Weights of a small GPT-style language model, trained from scratch on English Wikipedia.
Size: 12 layers, vocabulary 25164, 31.6M parameters.
Architecture: learned positions, untied embeddings.
Training: a variant of SOAP for these matrices, 726M tokens.
Each number is 128 + 24 x the weight over its row's rms, rounded and kept within 0 to 255. Layers, rows and columns count from 0. Numbers have three digits each. The size before them is the row's rms in percent of the matrix's.

# down: layer 6 MLP down (transposed), 768x384, rms 0.0796, rows 657-767, columns 0-47
# up: layer 6 MLP up, 768x384, rms 0.0764, rows 658-767, columns 0-47
down657 094:101139147142132100119130109155156151166106065152164133158124105147083116171100165137145106161140095076108145146131095089116119162104124166103109
up658 112:134127119089149090118132084105136146156125129099155146120159104119122147120147155119135102124133124112113110119132123109142167123146140139152125
down658 119:112105111134148099096119133184131078104174138131167119156133131165180145129139141144145142119094155155097127106122131130196121124145141130136136
up659 098:132116129115075120099115138162146139112131130151106130138099114135106085125154160120153128121105085166122159113123157134101132104142138172146119
down659 098:122104116118121142126123144103101116177125142137114130132093134148164136131134127119158113117110174132104092124137096130151140119116137105106078
up660 098:110145117138125137162129152142120163119140123128150137129115069174134144114149171136133156151109195123113134142152097151116140137112121100129096
down660 096:142113128142140121186135156108116100147108126121157106105158134106143101139111087097113098097123120169127128136107167121108096145093143152164130
up661 104:156139202111078100102099108135112104136076156122130095144106095171099071149146099113150128124164078132130121132154142164097089133123146137161169
down661 111:118144132084129131119114114129133112132109110144110145105148133096145157113133106158130126130127104112139084100120092075135144119111125122132155
up662 099:162152129127125114109108080119102182131142113093100100155140126127154154133135160132136162149144132147102139122151136145104132106088164137187118
down662 093:137107130136109182136193141128136076107117127116133105132117131107155110130164134087112136137138161138106128116091160108142131145163162172069143
up663 106:137142100156127067121132135128112105112123139157117120118102120153176111120151143089144138148142138123135136126054137135116165176081144117134146
down663 103:119155138132142167124091162159105135119121155085134139149147134123100179085149150137128110126107102146120111122214124133192157120104116166128126
up664 099:117135088087117119123123113148155146116149149123128153150172156177110068141131146105141129128139097138207162131132145133124138137172088145160151
down664 095:086117136166121098091088083128109103165136110164173115117150109092141127117132150140083108194115085162083160138128158087127138100147126155108128
up665 096:104099139162087108167081134106143104164149115084134115102111131081133146135119105110133143126138130132132107131120132155157171106125104104182124
down665 100:164125129123129117098166131127142134117093138139114153137116117140089138125109105105103118107158144153136106138123106123097100104102139145088106
up666 106:128151141111121146117136159114084130126154144112108123152153133127132168155121070167122111170150125147133156145154119172084181165126164121108164
down666 101:106106136134122129119084115057180126131085124157117159118118123129136116154159165127131135065123158115148105068091092115139119114091140091095100
up667 108:128129136097105145158072127127131144158103141093110117139154192116126080093178146113079143126107171128114093098146161143117145134116109144118129
down667 098:130089124112134134101192166120113113132077173153112128099139115127112106144104124117119112084134087130107102128141124162149143121170142131112151
up668 114:170101145122083135101138140143078133126160127131091124096123158173104143087108110127126106165118124099154110112126154099117151116131115070111143
down668 111:159152169141114135158158151159098160134123123111128136120121140168077115113150155164124127145114138131148118100141133109165139119120105172145114
up669 100:129115103141150132119134100171130144102101162117184151141144103110140086089115084133158130082096154149164126130117147137127079095102148131099176
down669 104:153131146095125145148176093163120125136164100178143101131104131156130144157117111089116166138139116102109148145118077077108135168147115132125146
up670 099:111148119168096074096107157094103095164155089088123170135091107074131087138157125134108131085175139116174114120146154134117152074156121139130123
down670 098:097110133138158162137132129145139165132085112134138088105132144154115157159170146109095152157122159119136130139088111117128136145101127112130146
up671 102:129118117156114131106120133119059087091116088139176126098107123148115103133132106127094151139112126159146171163122110153094123152167153175123132
down671 100:135095159152138130117130159126191151154148152125126112099135125100130169111108141163135109102106146108103117126121115199171134095131099088127142
up672 105:158172146152102082115135138078080094103081135142128087120126126141133093130117105159107154133118090110135113130128118136152130097109126084095121
down672 107:129093152132125110126125109142130088152140148063177107145128157134124131123119125132129123098148165144103112101142169156112152125161124177133094
up673 072:106107109086094139110132122130125083108112129125077145088101086116181125131075101118146115141118088120136136131115084140109149133150127090120101
down673 071:158148107170125136127113150120100134134153102107177156158148160122113140104130107126123147132133113122118141142129188163107131133124119138149105
up674 089:113116147142142085119111093156118141140147123121145139136110132168104107074107123145143115097126126096146114100103127122093138124111123110131131
down674 089:190125154144078177090104147098119143142115117112131121098103120085154166133151118128143105123123102132116141110180140117143136133136150159127153
up675 105:098123119159160121116134161104143134125122128157101142134145119127113141111150108131074136112140096154101109144087113154118071120148117147166148
down675 105:108133123131118097150108105131159106120157146145134181104088125108156093160106139130114150121126148147165099122138115125122132133145110149102099
up676 096:107104102156106108158126148127116140132120103152115121153111129149130177125094148125161144141125125164136120139133132127115173190113147120138123
down676 096:120129123092086099135134132108174106150120178094111139136131090123115069098133137141154151159146163091117136120140138104111094094203115099106159
up677 114:135126177120135117150134127117123134162161165116151142158102110108167116159130141117107203115148145125145142167116123170115127147112114114166113
down677 122:119104119110173118161106167132110087168147111108151112089102090126126133117157165114139137136117180138114095094161125133128104112092144119116186
up678 098:123128148177132118101081135151097088160130139090091123136139144118152149137176163133122120181108131100114096160148158154140111128124178087106113
down678 092:154152173104152166141139107134130147111133115118118155126095075149139122123095148105160139132141144136129134114122102073130119136126130198150100
up679 103:119160135113089134141164173099127155143089164143124087157160140141085154147124111147124123105117084170146149110142154132139142115114162148116153
down679 107:150124101137091120145137103163129151130146128148151150150120137113139129127102142097133132088117151110111116141100145103127076125117091135126165
up680 097:099107117088106110172134152113132115107161147114145112169174141154104117131125095145162094145095114169147136181127151127189090082122124130129128
down680 090:154121146134148162120167132128130107135127128153111111129090126132118128151160136113142118128130122095132106077173145142102151125098108161146116
up681 095:123151138119149114120100107143106131107051118101143136156125134101126091100117154131097172154060128159175123129142111111130183117122124123116121
down681 099:120127128141130111108139074150127149188141141152114115094150106150133158104133091120099143163152111156114129142114091112114142134142124130149125
up682 097:119141142109116156115176138123075143116081111088118124143126092140162168142131119116157110138108131097146118107113098146153110163119126137154098
down682 094:105137133161079136156121167134133162127135150148104124102176140110158119125135151121149169107147103140104114112112166162097157094117063123152129
up683 109:162125163117131140131154135109116087127150138149086137089118130100163155143154127136169142147117132114138124147161099136107088122061112101119141
down683 106:095124092129166149105107120148155166125119119120184145139153159172094108116095142125106128123119115114119107142086164142160161139154094156158133
up684 098:127117123135130109100172156144133116114114095127171076123145141141138126091137091168139114136135133129122151093123185142127110130116122106131148
down684 098:156157142139094106152166117128152131093147163154156146132139079113168111151103161092127152111140112082102157182127079145100093118164128129156115
up685 100:132125131093146125090123132095129078130140133136081101122090129126127103119137132100120144110098131096142117094160153147121066178137088123115125
down685 102:165144151167113214136135159158102142145133160146123129134129089144132123097087069098125078159172096149119200175100146123116148143119119129119102
up686 101:152140146169154127106115154113142129112119094121141123115135109136122111100109157108107123128105124121112150114138136105117167090101118137114136
down686 095:169102133133095122161133086130152109115137156114151108144114112130152137121182146107103129111134145129133155122123146179133107132137166071121129
up687 099:133116073141107136126121094109136159125152124166112149123109121153142124140149151145083135142099126113079152113094144128126139145112125160118116
down687 088:173114128093137173081124156100163122139142162120171100150132139119100092122139134139199146132136134128143100136179127112146110120159139132143126
up688 092:110135148114066129102114129129126145109145122122104132149126133112087121132115119066150112108135138111100137156091136139144130208141098138126107
down688 104:128145157183139101134120137117141149122099151170193146121157115122075121118146151146122104134141136116134156140115126178155121130158127155115143
up689 142:118146101113152123131135083134121150081129108122145111108142083127141139124067118115142129076174076117133155140105139122147154166138138158109109
down689 150:127113168151164124105100130161106137115160161140159111138105183115135064116132131114141150139126139159151141113108128170126146132162107141143090
up690 101:142090157128120126108094099152115102113134094140134116113101124123150082113131121137128096116171136054139127121104126096084178157123068131113138
down690 104:108153138085152136139140133133157143099134146144096103154122137128119160171102097115143159123094166125118143122129108167164120143083144122102121
up691 104:098152104132114117113155166171084083112121112124095119126119096129134147143188155144094148153112080104146138117143148160113086139179131145111132
down691 102:116143152140134118145194105126121137182136111077138128148154150175126116125134101109120102091114150132143143150125122133138099150118121124122149
up692 115:130100158172098134128148131126150084122119122106148103127128178137138122138132130123114108118121149183112113203165136162121129123138141111108155
down692 102:107130093100121102124152076128119146130162153143084108122079125091098133163091113153147149114139137124180124088146121091135129149122129124141137
up693 102:097142117107116131117151132105147135132119122107082088125131103108169117154112155160147117144169061134158104094121143148094105158158142133137103
down693 099:157143144098159123090155137107105132116136112082131163143072115137093161116130127115094117114152115101105115142164168126127108125105083181102140
up694 111:139125151133128109120111124111112115136158119093124088135124116097116128138149139106108166182120169139137114158127133102145128106084104120109158
down694 108:120115094091119155113094121111144100085132154091169099105117096117129144086153130141158125079117110103107139140124172151142114135156103123158116
up695 080:082123198126177112110167132183093126079091115164123139151070131095099112142132128149138133125159100119099161157127157122124096151144084132138101
down695 084:155164107158079141151114143109129134149133141141110123085157125157172104120137110070105151130130127102132096108148125151110130116108109128131199
up696 097:120112144143198163089090133129110122105149137114110133155120127151139132152092135143172129120066129144152122154183078147150071091174131101132099
down696 101:111150170125136144117102118119169104114095175115166102143125132127132123114122142129110143126151129136103149089110103096127113159182073124164166
up697 096:160115135090094122152111128079156116132109106084122146120117143131153058146159157116078128105134157125140105151104135145109087090107128094112099
down697 098:139116125131102153113164101144188134105122150129115119152156111112134137126068116123126116098102108156146112116105110145145166105138149173149067
up698 105:188165158135106118165130147154105095165134127112113118140101160116120154141131153158116145152093098146127154128140108167092154155127121160156117
down698 105:111131143140140092134079164164149120108169133156125124127098106145129116120157096126173171180133132135141105141132131124165096131150109133150171
up699 097:151113141126088148117098128137133124147106119115084120142172100144125151147167101136125155155109083133096131161143153121118130151122121124127147
down699 098:130133125155125170144176149119171115133148097178133128132101159111096159093121097129090091093134148147119113093114115153096134128107131073163114
up700 134:117090126123148122102121128069116102141133134130083122096112098154145172108115142138131132087135074128142151140110111142107108150121132167119181
down700 148:163131138079129110122109168125146127106139128153131085132145097126126168098148127133142130118171092137170111129126135141125118119123104154152148
up701 090:137146126163115125090195129166098144162108168104148113128117107078097093116127114143097135140110133107128107119060119110131093103093124154105106
down701 099:100122101106153117116110114141153096108144135146142139148138184128122139107162151092162148141088085108129105145145105127086147142113126144167126
up702 098:127129128117132078107152155123134141117115110097182166100089158122160123158114096148129125135161126154141118121134120111145102157121152172150137
down702 101:165157132130133171108155124109107141126144144160127070131175109116125124089126164100136113143139057105105139128140131133133128110143105134168112
up703 094:130174084108114094184094110145115139159125122141130119151153141134143155126125136125120140101118119123117107158077137104141168108163156122118155
down703 096:118108148143145150110151094129165117145166159141096123137136127122119094127157154114091124105126172144148128079137089147160146116178107177172144
up704 097:128105157136064118132114157146142137119144150151149121135104118191129140119127135098149120125132119145172120110110109128114150109118124106126133
down704 091:131156157143141134127139127120100118095137144119120114123127093096126092155120119122118117122103168124074129139116130139146121114117141107122130
up705 095:134113127173146190122175151115138113116100124142127118117137138099147163152126133133149098110134089101157083138132151159127122147133146139134129
down705 101:081129127079131105152095152125165129124111132126089157098123136126127092120124130149115117083169135134144162099182140117156089141127085159126160
up706 082:141127139131104083129107137104145109124085131108134119108171133167043104110114102099141065129140115116155139110119127106162085119139148155124096
down706 079:113122123129184137127115119168124095143159166123134140128151068107162142127140155086149174137162172134105129121121124172148172111103159128143134
up707 103:131177139127145139066126102145136173130133153120136083127136093089134144153100137146115138113113134085085138115130164158119094140144126136128082
down707 103:126122108161118092157140108138120125125144167139180156113123147172160118078135166143094129115115099127099162179092186141136104130136147114088120
up708 095:159157102174098100136138101137128119100090161089143069114107125126138077143100148156134052136146090130125106092140161146051135156166108118129150
down708 100:120110141106136159117155149121125117098132152147093155165167125165107099131129104144083129082146090122176127129148127148166166132161159123131097
up709 097:147090147124095140122121148116145084113106130149148136130117072187176129083137129128123151154099122117146162140167128128127117138096125080152161
down709 093:150149178164104132147110113108114112126134111076112142170107094141135130121122144158124106181127174101136124131125132121139177114170162125134095
up710 098:166133128153131158124135146114135127158068136106111142112120165166123118116093152131162152153118124131134138129089140132146101115109120170130154
down710 088:129156113153123118143113078104119123142144139099126161137139146117168120135093127135115097064096103147120163136161123118148126170121145118130118
up711 099:133109159113129113140091086131140124147125118111128152136135097143145173148128087140131134100122148094142136115134176113120078074137146141098153
down711 102:137149093135124120127143090159126111121176110136138105111153131174146097098133147112113120142134096143110116153124115114126116126073125137140113
up712 100:151128140142117104121092108199099099141124155115098103155116111162126134154143145102161119125125146131126118130095134114098150084116144165176101
down712 103:132165158098144133081183144115123121166127141107112149084101096063127173152117145092081104132142100150142137107101136121121101139103116109071170
up713 093:172125126142137122132143136154148123084163132142078137092077112126158107155113172115106121149123146114117131141131106169126094167142131122137115
down713 100:111139151089144090139117110109088156119133093158144095090134147120120112101154106100111141123139126139149158131145144127185129086123105112142149
up714 105:101085125157082082094147131115147148115138131131151094131115108110153075111114111119137071127141086201127124131095115111139177125122097101122137
down714 105:102154139107129146144159111118141127151148159128095164090159142104147114125123136150141132170132173112114120134118156132120140158125143125113106
up715 107:133101127136125131141138161102076129105109125117144119165156094118134111129120156125130132130172128126129113134103181164098113166140142110123144
down715 103:115119150141130091115111141148131137161096140169113120136107135159118121114112135082179135095123130159115124137108107121133125133082104133089138
up716 092:130133151142129156118098123141112118121153153100155078101129133180126074101128112131147122146091141143147112119128144150147153064133109189089077
down716 101:140163109120106126105120122146114117097054133142108118117185114129117156133109131106119145169125126113115101151106109119113121126140100151109108
up717 093:141144129100094115093141145132154130107117158136115094153174113133107157177110106076147081143089072115128118147124164121168109132142131135088077
down717 096:145153119158155121111131154137151123170154081120154117127112156170130075126155136175129127133141103138132131142172141147134116137089118094172159
up718 100:161110105142115094143129116163098160126125159126123163123104098154154118130143108124123155155143145139114149120085116122096111122113155066151141
down718 107:118137104115139107118119124118149130101124127107104121117146143105124124123151093139104113130134105121150141138149138164164123142122121146129115
up719 107:145161124094123168143084105146128132158106138138089135072131144148114195135119128084149119092137129150136146150154138193127133172133105103140141
down719 109:099117158116121171106176108110122149127100129135115107088152118189146094142062148107119153137162163105140155112114121150134157161108103107119128
up720 105:121161168140084110105094121128157143167106077102150086156101122148172117153119132137116119123128122141107132138154138145105131111118131109136136
down720 100:172106084114165095141099122143146086166150109146116135108134142142131101154162113118111107078115125143126158125101131101127112110128111102130141
up721 093:141120142098127174151178173121104134168122109096084118152166182112124093159079197159159124060099147133132135162096111134130117145093102134125128
down721 087:144124128170128082097119063105181191123121119128136133108104084137124141101166066090138150168130088110152125104154161135141136120160108108131102
up722 098:118167157111122134125125116126176090158177105136126127116119119067149118145128112147124102101094112153087154083127179159119079116126112122154149
down722 091:154126146122140106099165096158101127142155139103099164130127149125089121156126145053154133142138123100134118173146096110134132132149108112120128
up723 112:097116148117147128133124132113147118144138108161118108166118089149191119183117138100143083132100143158135132145133152147084136156144121130139108
down723 114:109073126110128128084130115177117131114130149136131119144121141120090137111124087152108066138139097105143131114163110099131121150145125130115157
up724 095:135186165083148121125123129069129104157166143134165133104149145149130111095112096100126084089114137133128139110115109106121123128148125124152101
down724 097:130140084142122133170132176118125114101116128102105147144137100161083135135104151143111099157137121115136089142115129105118133098168096119101128
up725 107:163161118136137125099109124133078126131131132129118119123091122121130144098105155134150113130120127180155159111095117114102169133131127102153154
down725 096:149146169167136149175126124166118089149142152098134146147122132139115150120152113148141124113166115073151103101159118140120170136151088116157125
up726 106:155113124126199110098131136140105109132108157110106129152106135098130086151141119143117118105161107165138147145144167128093123125130135120118116
down726 106:098111122174097117112079166081118126119168120123119152116099121093065162160113133128137161139131134157093099138110101073111132147136114120126129
up727 088:103169134099140129113122129149081087160114138137133124131125063116136131126168142094131106113079145156177152162105102119120111121097081124136131
down727 094:127178157114155157098130131131155156089110136134115126125113106110158107163114173129129126144082097106115143152133085179117123107157130117109104
up728 092:145097135126148103110123140170116112115146130085097140137150133126139083100136104149146149120167110145200117162143162128099135118102126086116143
down728 093:162150109105160148155144103066142115158150163100146095127115115156155137134177148134118083104099149155113140143149113105143123132181121115130114
up729 096:138120125144102153089167108090118095095143107107137141065147104173107112094090124138118136137083142149151146146117065154145129120108103143137123
down729 099:117094145126162157058159133137121082141157120139159120092122123115126143130099143127098148153105163091098147159125146145191105124107194119130135
up730 105:128117153187097106110154068083053164119132087117145136136126080111138163154125162104118148151160112136123099116103119047157125191148166125128160
down730 118:132141136090142090127108154107105108116111140101132117075170125143124144139129100145139157130167125109124163114148082102107186117152096132112135
up731 096:114094163146082129101095122105172147118121154103139128131139168141165116173123128112106101115106121131147184129149123168100157142135095151145127
down731 101:130157147154164146124152140160129105070119118114111138149145128138095141141112058108110146150153105122136161108110115152165144115140122106135157
up732 104:125124122149134102141127140129093127149137140095171119142139107150131158136155133152115075137109142137122136114099138120119141079138152117131096
down732 108:123156139130141115150094183135100158100135138121109138145118125134149112114088139150128117135129123140192114128160091129126138102107134167102119
up733 105:122108145125143124119122152118134148157200086086095099187116144108139068118115108126099117088092102120138128117127139142173106092180131147089075
down733 107:147135143115102152142157137109134153118097134114108144103140122123131115137094165129147161104132111085110104129125148108114120122141190153148146
up734 094:138122127130146089098158132132112095130118148102096114135141133147102144114150141146154130137108106097088141109178135075155134117157143147143106
down734 091:120108143133130118122140133126111162163120119177142128144105138121160130123128082138125132122160122143139149136130110103120113121079109118138127
up735 105:145084159133094123111122163074127121092105132067171102111098122141176131109117102136175097134174085132116167109133132142151119172146137155128122
down735 104:125159147125140152101160130136130145178107089135126147140133117128111119155136123113038150154099135108152105108144094094091134130134113102083116
up736 097:137164157109138160147120117115130143114125161102105103138098089159085138130112135151134100134126129163128115159085137118116169143120130129116132
down736 099:104094114101154096095162153136121121091128156103159113092125130128109095149166124091092131114157146143069128176116135155150139154130105150128128
up737 101:134094159127091115118136134146137112107106133102170121126142158125093157139142135143154138151105081146097101129140106109131133155145119112165105
down737 114:126155130102149101066134122114101099104106153094152153168172126145110196154114158116110124121088128122205174139119127115091184090120122154135135
up738 097:144102148109128083186113171148114162155110115100168139110165148117125146116131103106143123112143147119129130145087146123191110137119139133103156
down738 096:140139114146131150150090145132152209126108128137124099115104162145128118139114114111155134124140105171126120114112139096102128104138109125135063
up739 107:150113148108102124142144142164096142148126136151123137101135136129121154108059159101126119146110129106147118106124139048150145165127127133136152
down739 139:126108102175161110119086113091173099105140113131140138150115130106142115130139130137146121126148094163102143120094097159111112138157156144094093
up740 109:122102100136121146153156137130102137139128119105111113146125155148113106135120142145059150155136071082096146115115130150118119146100157121100130
down740 119:060114156120093127165133141159107147100112077147144135139159118156113108116147093142163104161087115137113092076156097138136127136130074105176155
up741 101:135154135094065132108139137128117107143093133139142134111119133169130107107207161156151134157162164120103128149137105132118126106126094166126123
down741 097:157138161179110090108135092117137123147121137146174074108131120156118126119124114127106143079138151109160162119106126146143147111136138077175138
up742 095:099118114152145131081128115125156096135109127129146161150087123145139108150169109094128123105135146142150153172101165172109118124135124116113170
down742 101:106112148118141097138113146153086134105133136101108143090165124087125147108095151089151154158119140152139129104139074105160119141155125100124104
up743 097:151141159123155093088138172121134112138142101118122157168128160148091093107112110152122169116110131107131154152130106159110090098133145095110172
down743 097:146135123117111154118135177095144146131105107123108117134112049086131128131133109097148141146160147155132101142147136087142152126115127137148113
up744 107:184108117110134121105131143128056140115126157113148128125114110149159102107140172108139120165095114132134073096126158117090137132124137111125111
down744 104:112132136156090095117146120135168132158109102142111165134133129110084112135135125168108140119126138125171130146143133151143157139136124172140123
up745 100:111113137117143108160135173142112137104137096121089170128135128146110153121108165106073103139130103156091118155122152115137132089099127111137172
down745 104:093153149158106120129145138156150118105100119162125106147171113119093103129144165114150163171126185112132108143096140096126109136151117125108177
up746 103:111125133114167104139180146129111138092123084122133125110103111135149099147140142142158137144093123137121151158074116175134080134116142107093144
down746 104:106119127168142152118132117151116111097120160119134127167110117141149108111149124126067095138151127103113171071132139151114130168149167092148061
up747 101:108127140153137119166105147081129087080158133114142113155141164140115087156151148145091109133115137108124139081149107147124127117195104166121091
down747 098:127162143134123161140146207125132147087156154102132168091117071140148101097111087119169122146104163089099126124148129085115099142134145121119114
up748 103:148158125127121174118091152125156142130127175131165127093093129164124149157120125141088075098148083152110178106152129169122114092122142136110130
down748 089:127074123162139124107129091055133156180098053127121129142130129098161127126152131123171182144102100121121113142095128102137114161136092101126118
up749 105:104098107154114112130120120139148136110111128117152165107165117114158127150096140157144133127160132136098162130117144140107114153125148126150157
down749 097:145140124123132132116174153144061091152142131158112117138127156134154128115182088122091129115064142086116109182159162085090125124077151140100101
up750 096:139140150126093135139132136102084114148139102165158129150143063141108124100114116118143120184148137131147150097119107102089125132107139139114178
down750 098:127155140129159139124150120119135122134148182165099119136135159102122121168138118128146100137109108107101079132183136086104159091163148091127108
up751 109:115124142137143092137147147126116124144116138128130136140115110183157181126110141131148140153109094126170160133103141137109128091142133096101146
down751 110:108124113106100106140107096134122115174160112130144118136164126149133122142164097163132143142154080102123096165131154132111109122116133105168093
up752 107:102134121127184096118140148103134124101123173114108112137136127142125096145158143105115128163151102122101110119108196112115100110153089110125152
down752 100:131116157160171117138076143140147101119135112133107114109143136124159084151155108133128134147080165139147122124123119125152135096141106151138120
up753 103:153146150135130101135126091173117124128123139128096121102159122167146136106149143137124092126105113126107094135147121151115171146157163152111142
down753 094:119101085138121147125152147077123166139129117144116143149091093116083126158113120123128194125143153170160122134109097133103172128069130119096145
up754 108:111098079156168125124112131106144167137117128140119099160123130150138127131153079122082098155124120147168142162113098140135096121127164123113141
down754 098:154155130098108133181156137138121103134151084109104140137099106114164101096171165161109128081107145163124110132111117156146108122119112154117087
up755 097:158137159136119109147147130143123144126099159129141150132134131134151175154133139122126167095167092128159136125096172140101152102137141104165133
down755 091:146140186148161122084128163141089095097165161117172122132127139118170143134137132166153143135080137141126207134140148134149160130138208115138146
up756 111:151151118157098091149128094161139141157119096100142132129138115149124109131129128162135107125165108154125175131092106087108144130111099113127129
down756 111:114103157122148128185140131100108100120155141131116140147109133136104139129104165123125131140141086133131144147157116145168115160130098099173115
up757 097:078099132132142126122091101125159107129076119116158134124153170103059096078137098145116130183123110200146106124173130144073138095120123106112119
down757 095:127162101124114113136125166161123141170152130120107085126100134144180133157130144121133126093161108115118178133073103105149130129144156132156176
up758 093:090117171153119137129125111140149166088117158148136158115106155089114096131150129130147130168119126115106150142132128089164099148122139127101122
down758 098:131137116156127096133156147104165099125128131100136141169152077146137129157120136141125073150139151115150144104142113120119142104116124149119179
up759 099:119143147148101103125141099123116171160120122138153131100144123144147108101129165147155137094128143116124162123144185152126154114136123141140159
down759 088:143107111124115145098130158127153117135151101124101124136113119161080130163096112113110108163095084163127134116114126092144140091099157097106138
up760 104:110144080119128115148131146124113092090139128151130137178097087137130195109116137126128120112161113157127187126131093079147115138155139147078131
down760 093:159108164149126123126138135112095152121102112143130147122130107130097060112146076140108100097125138139129096127098152162102114138116091119175106
up761 103:098136139121113142109125111130134114112142134111093162087143146058125133125102102215138164153133109129111143129144108121126106138110148165150155
down761 103:140141153112143160115125137175100151157124123140124120121101124179131110170119108140111171118152129133158128136142132142135186165083123133102114
up762 069:149159173150117127088127131120167116120108127119171145082132159125115066112104044144127094093134112135103133098133085142118141112130087145106127
down762 071:122139101140130113143135095141075123150148125114137139134140148099148154120127130116172155125141118092169124168133136126137105129106109117138099
up763 100:150133116114151151146084132131123147104105128102150124107147103101146097142110112159135099139119112083151140120101125147121112129097085143131142
down763 091:133102157077124132096156155089083126148078109117160108154084149140121160123118164126131157135150105164140134088126110160161131160130092123114119
up764 096:145115126131152112137127147151136093121124142097094124153133122136099117148184150129105099126072073139167124125125130086104183119108128146132068
down764 102:133160091125153114136138135095100172145138102140114132105122101123121155161093127113139077154136095101083127090122096161172143093162113107118121
up765 094:139096112072091147149141140120126159167087145116155146169139163129154144091150101083132124137148156160163133092177129094116144110163132081146082
down765 090:141186133132128144137121093151133114101146102128147161114131117125124147135090144100136106125093153126118138177079176114139118133096103156107161
up766 095:113120143139097140070125138111132133124126121115120146106161135115099135142114097092115138112132086162160145157137146139129156122120134142116170
down766 098:133107140134115129161113157139159113146137099161136179160117097161148179131137141163117138144123156092079143139152131167124113144112118126123105
up767 094:088082073141131121102101168098111171136136143141145109150136146077148121103111110126103111104138114140143134131088111108168137117120112123150106
down767 093:117134162132155100138168112100116143143073127103136114117179133160110075133098126129142130154122107125138120122121115132112144137142082154170135